config.toml
num_hidden_layers = 8
hidden_size = 192
num_attention_heads = 3
num_key_value_heads = 3
head_dim = 64
norm = "layernorm"
qk_norm = true
tie_word_embeddings = false
init_std_o = 0.0118
lr_mult_o = 1.5
warmup_steps = 0
final_lr_fraction = 0.0
batch_tokens = 32768
train_tokens = 153300000
max_steps = 4679
Each number is 200 + 20 x the weight over its row's rms, rounded and kept within 0 to 999. Layers, rows and columns count from 0. The size before them is the row's rms in percent of the matrix's.

# layer 5 MLP down, 192x768, rms 0.137, rows 0-144, columns 384-431
098,209,225,187,198,187,197,196,198,180,225,160,195,225,199,184,202,162,232,221,140,149,188,184,194,162,179,202,219,206,184,205,178,187,186,215,212,211,181,190,186,190,175,223,204,202,217,243,205
103,167,177,199,209,230,213,213,186,208,174,207,214,199,217,199,175,180,178,189,186,210,209,189,198,209,213,189,193,220,222,200,158,233,198,228,176,199,233,200,200,173,234,182,172,201,170,228,223
109,199,201,200,217,191,189,227,194,223,234,208,195,199,211,239,245,191,158,185,229,177,179,239,184,217,207,199,201,196,232,146,218,188,212,159,222,182,180,182,176,177,190,172,178,176,178,172,224
097,197,207,165,201,202,205,189,183,176,189,195,226,187,258,196,206,209,224,204,171,160,214,211,201,163,192,210,239,235,187,185,202,184,184,223,185,226,225,197,191,203,213,206,205,241,205,180,210
097,236,157,221,197,211,189,170,181,233,195,142,177,194,160,205,209,191,188,199,201,185,189,200,200,224,210,197,214,195,194,183,211,205,171,208,180,231,188,215,189,191,198,224,202,215,184,217,201
092,216,202,213,210,237,203,201,182,188,206,216,201,171,166,188,155,196,243,198,191,192,211,213,186,215,206,219,234,200,200,197,207,188,219,203,184,230,195,205,210,197,247,200,209,176,185,209,208
109,204,177,185,157,184,193,231,199,167,163,182,210,162,195,219,206,212,251,181,217,205,169,151,213,216,200,208,157,219,206,179,178,174,188,228,158,203,175,195,171,209,205,203,177,205,185,245,167
111,232,230,184,204,198,188,202,179,236,211,198,189,189,189,201,231,219,158,210,202,178,210,206,212,208,219,232,211,172,212,186,171,217,204,192,221,166,190,204,189,179,212,212,167,196,201,195,216
101,201,195,182,183,189,194,202,199,243,182,229,148,191,179,198,200,175,190,187,218,203,194,235,178,189,231,213,175,171,249,186,203,190,190,214,209,201,163,190,227,220,141,217,196,158,200,187,211
091,225,203,202,187,198,183,200,205,173,196,208,208,202,208,169,170,220,205,204,155,198,199,233,182,176,215,194,199,197,232,216,227,209,187,200,190,169,178,186,201,228,182,203,200,221,201,190,167
098,200,177,240,184,200,214,177,187,215,207,215,199,191,181,206,207,213,181,196,217,183,193,149,193,212,191,225,178,214,204,238,189,185,195,201,221,181,210,184,172,217,201,172,199,175,192,176,198
099,217,197,229,230,166,218,236,214,230,206,230,190,210,186,232,240,199,207,183,178,169,196,215,213,214,229,230,190,219,203,197,180,164,203,219,177,184,184,197,179,209,191,170,247,195,236,187,192
098,205,165,216,201,209,187,217,194,224,218,193,200,171,135,225,200,191,201,183,220,167,198,205,176,210,195,203,203,204,170,187,214,192,191,221,206,218,198,198,191,206,183,211,222,192,224,202,202
105,176,202,236,166,200,214,187,202,159,195,217,200,208,193,206,194,205,209,187,225,228,201,213,157,206,156,196,202,244,232,189,210,205,201,208,186,191,221,221,253,191,192,219,208,207,136,225,224
101,185,213,202,211,212,193,200,201,205,226,205,200,214,195,216,206,191,229,200,199,231,215,220,220,201,229,193,191,222,179,203,216,217,199,193,200,223,210,209,201,210,171,203,174,201,216,194,198
099,167,175,189,178,220,205,197,190,178,187,230,186,180,152,197,193,180,223,203,185,226,202,173,184,191,186,209,185,173,237,204,205,190,210,199,231,234,179,215,203,226,200,212,223,208,205,197,230
096,198,172,199,201,218,225,204,209,224,197,212,188,203,214,179,206,186,177,196,187,226,183,216,217,203,198,191,233,212,162,180,148,169,162,169,192,189,158,211,215,196,213,186,184,164,175,196,166
097,217,185,170,174,182,189,173,156,191,216,262,218,207,187,213,192,184,172,210,179,216,207,233,203,182,196,197,227,167,198,164,209,213,187,140,205,174,202,185,193,201,192,180,164,194,203,174,213
103,210,236,174,189,216,212,210,216,199,171,189,193,214,185,173,180,221,212,155,212,199,179,160,190,192,204,192,205,186,220,213,207,169,213,228,203,206,222,188,190,215,188,235,202,209,186,194,205
113,212,255,212,192,192,199,198,202,188,179,182,214,206,188,218,228,237,190,207,213,243,186,180,211,203,208,225,192,229,213,197,213,236,198,209,190,208,195,207,204,221,228,250,201,196,178,216,206
099,198,242,212,187,196,170,209,231,172,227,178,189,212,197,188,200,207,164,198,198,237,197,196,205,177,177,195,189,196,205,221,229,187,211,177,217,238,213,236,181,215,221,226,213,198,210,206,195
096,210,199,226,205,193,195,216,204,194,182,192,216,235,173,225,167,199,214,230,226,182,209,241,148,188,175,224,205,208,225,158,186,184,202,222,211,214,225,194,199,186,224,188,192,215,192,251,172
110,196,184,216,189,178,191,206,188,198,218,174,191,188,203,170,204,187,251,197,216,226,181,155,174,199,235,180,190,219,203,205,156,247,177,205,230,184,187,208,181,162,198,187,190,205,205,227,169
098,185,190,177,198,190,229,199,197,217,205,166,189,154,185,185,179,190,157,206,198,227,186,190,201,215,213,188,244,203,212,186,229,171,187,200,208,189,195,212,229,224,199,205,205,227,203,198,193
098,240,201,175,224,208,216,188,178,199,209,190,213,212,222,215,220,215,193,213,222,156,240,202,206,170,197,209,203,166,182,215,211,203,211,207,179,198,210,219,165,203,212,213,219,208,197,195,210
102,199,224,198,175,195,182,195,217,193,171,191,204,199,190,197,204,168,134,202,194,240,197,201,197,167,158,182,232,182,206,190,224,214,226,198,198,199,207,168,198,227,208,191,213,242,188,216,203
101,208,201,185,203,185,192,203,215,203,182,200,178,242,148,232,175,183,216,248,228,165,221,173,212,222,207,211,200,190,220,228,200,188,202,191,212,174,160,212,180,178,196,202,233,183,223,205,206
099,159,197,223,223,194,179,221,201,166,177,186,211,203,251,186,172,191,191,218,181,244,225,206,205,185,202,230,194,190,201,223,219,174,223,222,215,164,175,194,190,217,200,201,203,232,174,192,220
093,212,182,171,185,190,176,202,188,202,211,192,216,179,172,206,225,184,233,206,245,266,197,195,231,207,198,199,212,151,223,190,180,229,200,229,209,193,178,209,177,167,189,178,189,214,205,194,182
093,209,235,194,185,184,198,162,217,178,193,221,174,210,193,204,227,206,170,172,225,185,163,190,241,219,192,184,188,217,171,200,220,201,200,189,207,183,171,198,221,219,217,199,176,189,233,187,208
095,199,150,233,179,242,203,196,195,167,182,224,194,209,197,192,193,192,225,219,206,208,166,184,216,231,181,164,178,219,199,198,174,176,220,207,193,198,230,173,212,223,196,187,197,186,191,203,215
101,199,201,192,195,153,211,206,206,208,185,197,181,185,195,216,219,201,255,183,186,243,209,177,204,200,203,219,196,223,185,194,181,184,211,211,176,197,197,201,155,194,208,190,196,230,172,162,208
094,187,218,171,200,192,218,186,192,177,204,221,209,226,180,226,204,205,216,179,183,214,190,211,219,222,199,223,205,176,181,205,221,199,185,217,192,163,198,206,237,181,184,158,199,226,210,228,175
094,176,197,217,204,199,214,181,153,227,173,194,223,174,232,158,203,199,226,195,211,241,198,168,185,194,185,210,185,241,225,215,204,191,230,201,175,209,197,226,218,203,189,226,153,174,185,208,175
157,209,199,188,204,188,220,173,176,193,183,204,209,173,212,201,192,189,172,201,178,151,200,171,212,165,216,229,217,170,189,204,199,205,189,186,189,196,188,231,211,188,200,247,225,191,208,205,214
092,192,182,203,206,167,218,196,153,224,148,186,191,190,154,220,190,199,217,229,214,187,209,179,227,214,224,184,211,211,185,198,181,202,216,214,201,212,204,208,199,174,219,204,210,214,212,191,174
106,192,229,210,163,185,172,208,202,223,220,208,204,183,227,205,173,197,201,194,218,220,210,202,197,217,217,214,187,173,199,172,199,200,222,184,238,196,183,201,196,189,162,190,204,144,200,202,200
098,200,198,181,199,188,181,202,214,215,216,252,192,222,186,232,202,207,225,208,215,234,201,200,205,173,224,220,204,228,211,221,189,221,196,199,207,184,202,183,183,214,208,191,170,188,224,147,223
098,191,235,211,181,198,203,163,203,240,207,268,199,213,199,214,221,195,215,235,244,167,195,184,206,180,185,223,210,207,210,181,208,190,193,203,179,194,240,217,186,183,227,211,214,183,259,197,204
103,162,191,226,194,172,166,199,208,204,197,202,206,204,224,193,191,203,203,169,222,220,213,175,188,231,229,157,206,214,208,207,190,209,182,209,213,191,162,187,197,191,192,198,185,209,204,183,207
099,170,180,189,227,219,186,167,195,184,157,207,208,248,148,177,180,151,153,164,196,232,183,226,201,179,197,196,215,210,241,198,197,240,182,175,190,186,208,189,209,171,180,217,218,210,182,174,190
098,213,179,176,203,217,184,196,179,160,223,174,199,196,177,213,202,194,206,214,193,175,207,189,186,228,196,196,192,232,209,206,195,200,179,211,198,202,212,173,189,203,175,196,217,157,205,203,187
094,176,166,226,252,164,182,197,218,196,226,194,188,219,158,207,202,219,168,259,226,185,215,223,241,188,183,214,205,202,176,252,205,190,187,190,257,226,222,197,163,193,191,173,210,180,193,219,172
093,195,200,210,218,193,228,214,196,222,152,191,222,189,184,183,180,214,181,187,207,218,197,206,165,200,203,177,199,210,204,232,183,206,198,189,202,184,219,192,192,214,231,210,204,225,213,204,184
097,198,196,228,224,206,178,201,216,203,219,194,176,218,200,207,199,179,181,219,195,201,203,200,198,198,222,225,188,182,139,214,202,205,179,183,220,193,194,189,228,209,194,189,215,205,190,203,227
098,217,182,177,144,184,196,215,223,228,158,223,191,207,194,214,173,219,163,204,177,209,184,191,194,193,185,164,161,232,200,159,232,196,246,199,201,207,213,210,176,198,187,185,197,213,155,213,193
101,215,188,210,170,224,217,199,217,219,213,197,219,177,202,216,176,207,211,176,227,184,188,209,207,206,214,181,190,182,198,217,207,211,188,194,175,185,187,196,194,205,227,200,187,205,190,216,205
100,195,156,217,177,246,233,225,215,225,210,183,188,156,206,225,210,180,198,163,207,196,212,201,213,229,243,216,200,216,159,182,178,212,216,189,170,202,220,170,227,191,201,210,203,185,204,160,197
100,210,180,170,220,200,177,221,215,218,184,228,201,186,194,203,201,204,239,187,196,248,206,191,189,219,203,216,171,196,156,210,198,227,198,237,249,204,196,204,206,202,198,227,223,196,205,236,182
101,220,200,210,137,196,211,235,174,196,199,189,206,201,233,225,179,184,185,221,175,235,222,203,197,228,231,204,203,183,185,185,229,230,236,139,217,210,212,179,194,207,213,212,187,208,214,193,164
098,200,214,227,187,194,180,181,213,199,180,162,201,220,209,191,230,221,217,189,206,170,216,236,196,186,177,144,200,207,199,220,248,214,205,185,237,179,173,197,195,174,163,186,219,219,194,179,151
095,212,221,177,204,195,207,172,166,183,196,201,231,181,198,189,185,223,180,218,255,243,216,181,171,211,181,196,199,187,214,163,188,176,175,188,198,221,195,210,214,196,222,220,179,163,207,172,172
104,161,198,212,208,204,232,215,249,208,199,203,237,193,191,225,175,223,229,192,187,197,220,194,206,164,238,210,217,200,204,168,190,209,209,197,186,220,200,164,198,234,183,194,216,193,202,240,210
096,197,175,215,227,206,185,193,200,177,167,170,217,199,209,177,191,215,222,258,168,178,177,229,160,198,203,198,214,238,204,189,217,223,177,164,209,197,208,221,207,190,182,229,203,199,190,216,189
106,189,180,203,161,198,171,206,204,229,231,221,191,209,209,176,204,213,178,184,168,220,195,188,185,210,166,188,175,199,176,175,199,182,200,200,189,200,209,186,184,231,210,178,210,153,218,203,189
101,206,214,207,185,208,193,196,196,173,209,168,228,218,131,175,216,226,222,216,178,259,212,211,179,218,191,186,174,212,201,225,205,196,218,200,216,187,163,197,253,193,183,182,200,170,212,192,232
110,191,199,233,193,202,169,203,171,207,167,165,199,183,193,211,200,167,201,198,193,252,194,236,218,173,173,211,230,208,219,199,221,221,218,209,190,230,222,216,194,203,210,226,197,231,227,217,214
100,183,158,183,208,204,203,204,200,178,171,202,161,190,189,207,211,188,205,171,155,188,201,230,211,182,183,198,208,199,170,217,170,217,188,184,190,176,231,229,169,190,193,209,225,200,211,195,225
108,214,197,237,224,207,163,202,247,175,181,211,185,214,223,168,183,221,203,190,198,237,208,218,184,199,227,209,224,187,209,211,198,220,223,173,245,198,197,205,195,190,199,214,185,206,205,198,184
093,188,186,186,219,228,220,192,206,184,178,190,202,180,210,201,188,189,197,185,199,226,193,188,169,207,199,177,206,218,216,199,206,222,222,215,208,215,203,221,194,160,203,214,255,229,220,185,181
093,178,199,191,208,207,214,190,225,202,204,218,198,198,195,212,184,224,173,201,187,199,207,217,182,201,237,167,181,235,194,210,202,207,188,189,191,221,226,178,155,193,193,182,194,236,213,187,221
091,202,174,211,179,187,183,168,247,208,170,192,223,205,203,188,167,180,215,164,192,209,207,214,201,226,186,195,211,179,205,225,253,203,222,216,225,195,182,211,196,229,205,210,186,169,192,185,210
100,188,214,177,207,203,208,185,174,176,177,225,215,199,173,207,200,206,149,214,221,211,201,212,228,169,197,161,181,196,235,201,243,150,220,196,182,230,197,233,215,235,170,189,203,162,213,211,243
098,201,173,212,188,192,169,203,161,170,210,185,161,231,189,218,228,236,166,168,203,212,253,215,214,179,221,223,185,203,183,212,173,242,162,219,203,214,208,204,226,201,172,212,213,209,213,202,218
108,166,208,207,208,196,214,217,223,185,193,172,233,189,174,215,220,192,168,170,204,185,187,175,207,210,179,183,192,163,204,200,170,234,147,186,169,206,215,195,207,203,192,210,188,214,216,197,179
095,216,213,220,191,202,221,199,180,212,228,154,205,231,183,209,199,214,199,243,242,239,178,185,219,216,182,186,250,211,180,168,203,180,229,195,215,189,219,195,202,198,176,183,186,168,214,226,211
099,205,226,240,204,205,193,197,179,198,216,189,210,189,225,217,179,214,190,195,222,216,198,216,169,197,237,189,193,224,203,249,190,208,192,168,188,181,182,195,221,203,201,198,200,163,202,190,197
095,171,210,191,161,204,229,209,233,224,204,211,197,187,244,189,171,216,215,211,199,197,202,196,204,221,192,205,222,210,183,189,184,198,183,244,175,213,205,189,216,223,179,216,175,190,178,225,224
099,187,161,208,227,197,168,181,208,198,204,179,184,202,211,233,219,199,196,189,195,150,183,184,187,212,215,199,212,174,171,192,209,194,179,207,178,159,206,195,168,191,187,171,239,164,195,205,170
093,199,232,240,199,202,212,203,162,232,172,212,170,200,174,184,216,161,181,193,186,229,193,175,171,218,191,203,213,209,194,197,233,221,181,203,250,197,205,196,215,192,251,215,173,210,213,174,198
107,190,205,222,192,227,217,218,224,201,162,194,195,235,242,206,155,200,195,214,192,190,181,239,197,191,238,191,195,176,220,205,235,184,212,179,221,224,204,228,189,193,230,195,183,204,204,188,230
102,210,185,177,219,190,195,212,254,194,207,238,185,222,215,225,234,183,203,213,208,220,201,198,190,209,155,197,233,207,232,205,211,193,169,170,195,228,166,215,176,204,184,217,202,197,186,179,186
101,180,213,210,196,197,208,184,214,185,227,176,211,192,182,194,228,184,151,193,193,242,192,185,234,164,216,210,215,160,217,170,204,191,194,225,171,234,167,248,229,207,197,217,167,159,164,188,179
099,185,178,194,219,217,238,202,199,195,189,209,147,181,180,180,186,202,213,189,212,149,178,200,163,213,194,207,208,181,202,210,178,170,194,237,181,212,195,211,192,212,199,182,195,167,210,191,208
099,194,186,234,233,209,201,154,234,188,194,220,193,186,180,251,209,178,195,220,207,184,216,170,181,202,232,218,202,235,224,167,198,192,188,168,221,229,182,205,203,184,213,172,210,253,215,231,187
094,222,175,201,215,198,212,174,195,225,178,200,192,178,186,194,198,214,195,188,194,172,192,185,224,196,160,211,207,231,240,215,188,213,207,221,199,190,213,189,209,239,212,196,193,191,187,204,205
094,224,165,161,224,185,214,214,166,178,212,216,250,194,219,189,182,153,235,222,207,246,185,183,201,204,168,247,199,178,216,193,192,209,182,179,178,204,178,168,200,186,215,201,232,207,195,178,204
103,192,205,231,209,191,205,166,170,217,230,217,196,219,211,192,178,190,160,213,194,193,217,192,207,194,231,234,184,215,207,223,199,193,191,184,235,185,215,219,205,219,195,191,206,180,181,199,186
092,202,171,205,209,211,191,225,240,199,184,218,228,203,221,210,201,225,183,168,224,220,216,209,205,205,177,159,222,184,222,217,207,203,203,224,162,205,203,220,235,218,188,196,209,208,203,205,259
097,214,177,174,188,184,241,233,189,188,207,199,211,219,214,195,183,178,240,170,176,206,192,227,190,207,171,215,212,183,217,242,192,161,188,172,219,203,190,218,197,201,231,201,198,229,215,187,179
095,210,209,216,236,171,202,206,173,221,206,195,202,212,214,218,187,199,180,213,188,214,186,206,187,197,221,214,159,200,206,223,183,200,201,202,184,183,230,194,211,196,208,198,200,214,193,164,180
104,236,176,186,149,203,218,201,216,210,197,203,219,198,183,182,210,215,189,163,217,224,229,188,218,239,204,181,205,240,161,168,222,240,157,225,201,202,235,201,178,174,227,195,208,195,172,192,194
095,223,179,169,198,227,198,228,231,189,216,206,177,200,249,174,210,230,200,208,216,124,194,194,194,223,192,169,197,211,172,202,188,221,198,211,208,185,189,197,195,202,196,209,209,221,252,140,172
103,183,215,200,202,217,198,195,168,211,198,218,207,241,174,211,189,213,208,171,190,189,199,182,187,199,184,196,190,214,204,205,191,191,191,165,202,207,179,195,225,196,219,193,206,162,233,217,203
090,190,194,224,205,206,216,180,250,234,219,186,210,213,200,211,199,179,246,238,185,181,212,172,188,188,204,226,209,222,178,199,195,209,193,183,204,192,171,210,212,139,174,221,195,226,204,237,209
097,192,206,159,167,179,206,204,182,188,216,181,194,257,174,205,222,200,172,172,181,204,192,189,179,229,184,228,182,200,184,202,234,204,210,209,218,186,188,171,222,211,206,210,219,167,167,246,179
108,221,228,183,221,216,207,192,192,185,185,192,196,187,240,212,197,204,204,228,219,204,191,174,181,204,183,196,177,178,170,243,169,209,237,201,212,170,200,202,192,201,227,186,213,225,212,225,207
097,183,187,216,201,187,219,180,222,211,192,165,215,222,183,193,203,204,193,213,222,174,210,192,210,215,195,183,214,234,218,169,170,206,210,193,214,204,227,220,204,198,212,223,188,230,180,180,201
104,214,220,197,198,181,220,178,173,159,247,202,206,201,200,217,215,195,225,219,191,212,201,178,212,201,209,191,188,226,188,186,190,212,192,205,217,232,191,199,187,215,197,210,199,184,200,188,182
097,235,211,202,181,186,199,183,197,185,181,214,204,219,194,166,219,177,213,217,194,230,234,200,195,187,194,211,163,223,158,208,215,197,180,193,211,151,206,188,217,218,202,162,176,223,174,186,188
100,221,174,195,227,186,216,211,202,138,169,189,204,190,191,206,187,196,220,154,196,158,216,173,188,181,235,225,233,174,212,204,194,194,209,199,205,193,184,209,177,177,212,210,194,190,202,207,172
097,205,203,207,229,205,193,197,187,198,189,192,207,213,196,178,202,214,219,183,207,231,194,207,211,183,184,194,215,211,191,194,200,181,227,182,200,176,212,201,165,192,209,169,174,180,225,172,220
098,179,210,194,230,189,187,194,176,197,217,225,187,205,184,217,198,207,240,220,174,167,183,180,205,225,202,241,212,219,170,209,206,218,200,217,210,207,210,207,215,207,196,205,181,207,194,204,188
100,215,200,177,245,185,163,247,198,171,216,191,180,194,221,223,211,197,188,210,157,218,215,216,217,217,220,221,174,209,193,194,196,225,216,220,228,186,193,196,213,195,205,208,167,207,206,221,223
098,193,188,217,189,240,217,156,204,214,171,221,188,225,222,184,187,203,168,180,217,189,202,178,207,209,228,194,206,208,208,205,207,195,189,248,235,183,204,225,173,187,234,202,199,205,163,200,228
115,176,240,198,196,196,189,168,206,199,174,173,193,200,175,172,168,184,204,183,208,181,167,169,217,186,189,221,197,188,203,201,235,172,193,202,189,214,186,203,198,183,198,171,217,232,233,171,178
097,181,210,229,179,206,184,205,179,197,209,217,209,163,202,188,227,207,231,207,238,174,201,196,189,212,187,218,191,194,229,192,161,159,238,176,212,183,220,231,228,197,227,175,190,219,176,203,211
098,238,227,206,169,205,207,199,215,187,210,195,176,180,189,193,234,232,183,202,172,192,190,218,180,208,236,187,195,222,191,235,195,179,224,205,211,212,194,209,198,176,228,170,172,193,209,247,203
102,205,211,188,190,184,238,212,193,258,196,224,243,212,201,206,195,199,209,206,212,203,235,215,190,210,194,212,212,213,197,218,199,209,228,188,203,197,205,183,240,246,259,196,215,245,166,234,196
101,180,205,195,202,216,219,195,219,170,184,203,214,192,191,218,212,185,223,218,193,198,229,186,164,207,190,196,175,189,202,186,198,221,192,207,194,195,191,188,193,207,225,208,199,232,194,157,204
097,210,199,198,166,203,186,221,212,206,193,200,183,191,243,191,175,199,213,200,176,191,234,190,172,205,218,211,167,142,205,164,207,215,228,220,208,222,191,193,180,208,197,204,193,212,190,239,204
098,156,171,161,222,224,204,196,209,171,216,210,171,185,201,184,199,171,203,196,195,165,196,191,183,193,191,179,222,202,215,226,195,159,187,180,203,178,189,199,177,178,197,219,221,165,236,229,165
094,203,204,210,167,252,193,190,187,188,213,177,213,180,213,208,207,196,184,164,188,183,210,204,235,207,194,174,220,188,201,227,228,228,203,198,225,198,198,197,162,229,210,225,230,217,226,203,215
104,203,240,213,175,209,212,216,195,227,182,207,203,192,199,181,177,213,200,209,175,130,183,178,188,187,177,208,235,187,195,201,174,190,205,214,209,202,214,224,200,188,215,195,231,204,209,201,175
097,197,219,214,163,187,182,185,175,225,189,198,208,210,192,245,199,220,197,227,198,176,199,219,177,222,232,180,196,182,183,221,135,189,203,204,199,232,230,174,229,186,183,203,194,175,229,197,214
099,210,218,193,226,211,209,206,182,147,237,164,209,175,174,199,179,213,178,177,197,134,203,214,188,239,184,182,174,173,195,193,185,190,221,194,206,202,188,182,188,195,197,193,192,203,209,197,202
106,194,207,210,240,230,215,200,212,236,225,193,213,182,182,238,197,207,164,186,200,283,217,183,218,214,209,185,189,211,191,177,195,181,199,266,179,199,195,209,221,225,194,187,201,214,179,206,197
110,203,213,207,257,196,222,208,203,198,192,177,207,182,196,183,199,216,198,213,212,188,178,202,221,188,207,206,201,167,176,215,194,196,220,211,187,182,193,204,223,201,224,195,171,210,221,224,196
098,187,220,191,205,190,206,240,193,188,202,183,198,219,173,194,176,210,222,187,180,266,232,211,197,187,220,164,176,203,214,233,202,158,202,236,198,209,184,201,213,191,191,171,150,195,169,199,210
099,192,219,230,166,191,219,204,188,193,204,237,181,177,207,179,225,191,212,131,197,231,228,211,175,200,189,186,154,188,235,222,212,179,180,191,208,206,199,232,189,179,192,195,235,195,175,188,191
096,186,175,198,205,195,204,176,197,174,187,187,203,159,239,179,236,207,214,209,177,131,205,188,203,162,208,269,219,202,210,213,207,222,191,202,204,186,219,166,204,198,183,180,199,224,230,163,164
095,163,181,198,196,201,179,225,200,185,233,196,234,202,209,196,160,192,204,182,183,236,207,196,224,201,187,207,212,158,212,215,250,183,239,224,181,137,182,184,218,196,204,238,204,159,190,191,258
104,209,225,192,162,209,195,173,191,224,171,196,186,153,168,171,217,240,185,193,186,186,191,217,179,175,200,160,198,183,209,202,196,202,180,203,224,209,175,180,163,205,174,222,194,208,209,195,189
096,209,252,196,211,201,189,210,190,211,204,207,195,192,227,154,215,259,189,186,186,259,189,176,204,182,188,191,162,163,211,237,207,199,219,152,210,182,203,239,211,189,207,191,218,177,178,212,204
098,223,186,170,211,210,199,190,182,202,205,203,212,191,182,188,192,204,248,192,198,228,194,221,245,187,196,142,193,207,231,217,232,189,226,197,187,208,210,201,189,201,215,189,238,217,195,217,205
095,180,184,171,190,185,221,197,219,189,185,188,190,236,212,198,204,211,202,204,203,202,211,188,210,187,213,176,205,203,222,182,196,169,212,185,233,178,204,184,184,156,191,172,203,183,216,190,199
088,175,214,208,189,197,176,204,188,213,192,196,206,222,235,171,177,223,168,173,217,214,209,236,235,169,210,212,189,211,205,208,234,248,166,228,221,226,195,185,221,192,205,221,186,196,232,211,214
101,185,216,191,224,205,198,236,213,249,221,244,185,198,191,196,213,185,194,196,180,145,213,203,228,211,178,190,210,201,208,204,218,210,187,239,222,214,202,189,163,244,223,220,227,229,215,197,182
099,212,195,239,188,218,226,178,187,235,194,223,232,186,207,198,221,203,206,265,204,186,212,180,169,189,201,217,226,200,183,201,179,237,199,209,181,204,199,230,226,199,198,216,180,210,207,199,223
100,216,204,190,234,216,187,200,193,164,191,225,199,187,236,207,205,202,220,209,222,194,206,163,223,194,185,225,174,204,189,213,169,228,191,205,176,201,201,204,178,226,159,201,182,194,202,213,190
096,245,181,219,204,207,209,224,184,161,163,211,180,249,173,184,192,158,256,205,196,180,177,212,208,218,223,207,172,193,204,203,183,182,200,222,180,206,208,201,210,191,188,204,217,246,198,176,192
098,229,198,198,200,201,148,213,183,199,202,215,174,151,170,168,207,232,157,209,199,178,176,207,151,144,214,197,226,209,233,207,197,229,215,242,182,204,214,210,228,199,147,221,171,189,232,183,191
099,200,225,204,221,187,203,185,153,209,206,216,195,195,266,203,229,207,212,218,208,213,187,176,205,193,225,194,181,228,207,214,217,193,192,194,200,210,192,185,179,210,195,212,163,146,191,172,207
097,203,198,231,201,211,199,202,216,206,217,184,200,192,148,182,182,178,203,207,199,194,183,212,180,191,229,200,194,213,172,192,187,157,193,187,214,184,216,157,205,203,219,195,190,171,190,178,203
098,216,199,192,198,227,189,177,214,203,220,180,185,192,223,178,198,206,170,203,195,164,219,225,216,200,195,220,220,224,219,186,216,188,199,160,174,214,206,187,204,192,189,193,206,188,201,189,232
092,192,194,217,206,229,212,214,212,196,209,162,186,204,177,225,173,192,163,222,199,177,213,207,198,182,194,177,196,136,198,168,203,190,203,191,237,209,211,200,188,217,218,214,227,172,195,237,211
097,209,226,205,204,218,201,180,223,191,162,132,207,201,193,205,164,232,224,226,175,156,216,203,244,218,195,203,183,189,207,210,150,234,241,210,189,188,195,189,195,192,160,189,156,228,211,222,227
092,206,218,218,200,175,174,214,169,244,190,201,217,213,192,199,212,192,200,200,208,207,183,193,209,220,194,225,191,184,184,184,184,169,205,209,168,182,171,223,163,190,182,196,174,165,160,182,168
102,190,172,184,209,208,196,212,217,195,209,245,204,215,200,192,178,128,195,231,239,201,187,209,198,210,204,215,215,188,202,177,210,168,171,193,187,200,190,195,164,185,197,215,157,206,168,206,169
104,195,210,191,223,189,212,177,184,197,181,206,180,205,210,210,212,216,179,192,191,174,187,204,182,208,201,178,215,196,213,211,189,141,201,236,230,233,216,214,232,209,221,161,229,194,207,177,177
093,204,183,194,196,195,212,217,180,220,205,172,188,206,235,189,237,253,250,172,181,204,223,248,175,192,160,246,161,231,192,167,177,173,190,195,180,191,200,220,174,223,199,195,173,202,176,211,211
103,201,217,234,225,184,203,186,238,199,235,224,195,216,194,204,187,198,209,202,183,182,218,232,222,215,196,219,195,199,191,188,215,197,188,173,195,153,209,185,194,173,230,168,226,223,187,171,215
098,203,238,193,211,205,195,227,236,193,199,208,233,194,194,184,191,206,186,217,173,198,190,229,192,172,197,179,147,219,181,169,220,173,215,199,198,195,227,181,190,231,214,210,195,210,207,189,183
095,221,208,194,197,212,210,203,179,243,206,166,199,207,157,214,195,203,224,195,184,233,215,241,229,216,244,212,187,194,202,191,212,198,180,174,238,208,200,200,185,176,189,202,215,204,209,188,205
094,192,236,199,205,193,215,187,160,204,211,176,182,160,190,207,233,193,252,190,206,179,198,184,168,212,175,181,236,212,233,209,209,179,195,179,239,209,180,212,194,193,211,202,213,210,188,202,235
096,192,153,174,192,195,215,186,219,165,160,187,186,227,189,169,171,178,196,205,187,170,145,226,202,164,192,191,202,158,190,176,170,217,203,206,182,226,195,177,208,196,219,201,221,215,186,168,160
099,222,223,191,208,220,184,186,212,209,220,206,206,225,238,207,200,224,161,176,225,185,213,198,187,216,207,215,198,224,200,203,209,235,204,200,181,198,224,176,133,213,194,217,177,247,170,162,226
093,214,228,196,194,216,219,184,217,175,198,189,169,216,201,224,210,225,201,219,202,205,219,214,193,202,184,202,216,206,225,215,220,211,207,182,197,219,170,204,186,205,173,218,193,212,195,195,224
100,194,228,177,174,194,200,240,213,201,205,238,150,147,250,203,215,205,180,224,220,226,199,195,188,178,169,207,203,205,206,205,216,205,186,195,195,196,209,211,185,219,193,184,151,200,217,190,178
105,180,170,203,170,169,211,228,205,191,177,213,247,218,163,214,196,196,193,207,212,204,186,181,189,203,160,221,154,236,222,190,208,227,217,200,203,197,220,179,207,189,188,212,226,195,193,198,171
096,222,190,216,191,196,192,177,184,238,205,217,188,188,220,199,213,178,210,174,206,179,181,198,224,193,225,201,174,180,200,208,212,195,239,219,201,169,213,237,216,182,175,201,210,241,215,173,206
099,224,196,186,212,210,193,182,174,179,199,204,205,182,207,175,207,185,178,203,187,237,188,187,210,206,183,176,216,192,161,190,173,190,198,179,189,227,189,194,229,205,196,220,219,212,196,243,181
102,201,188,222,208,229,167,157,175,178,202,187,248,192,187,198,201,186,209,221,207,189,184,178,192,208,217,198,204,217,213,219,218,178,220,224,192,193,201,185,219,218,214,198,205,188,229,207,202
103,209,205,160,219,187,188,197,232,195,212,221,200,222,215,203,229,200,179,197,203,207,204,239,184,205,183,181,197,174,200,223,178,215,254,228,196,184,220,205,178,207,193,181,195,188,212,192,209
103,160,205,199,158,185,213,171,215,203,207,229,195,168,189,168,205,215,198,195,217,179,209,211,207,207,216,210,189,249,183,208,211,201,202,232,230,257,203,229,197,158,177,216,185,199,182,195,221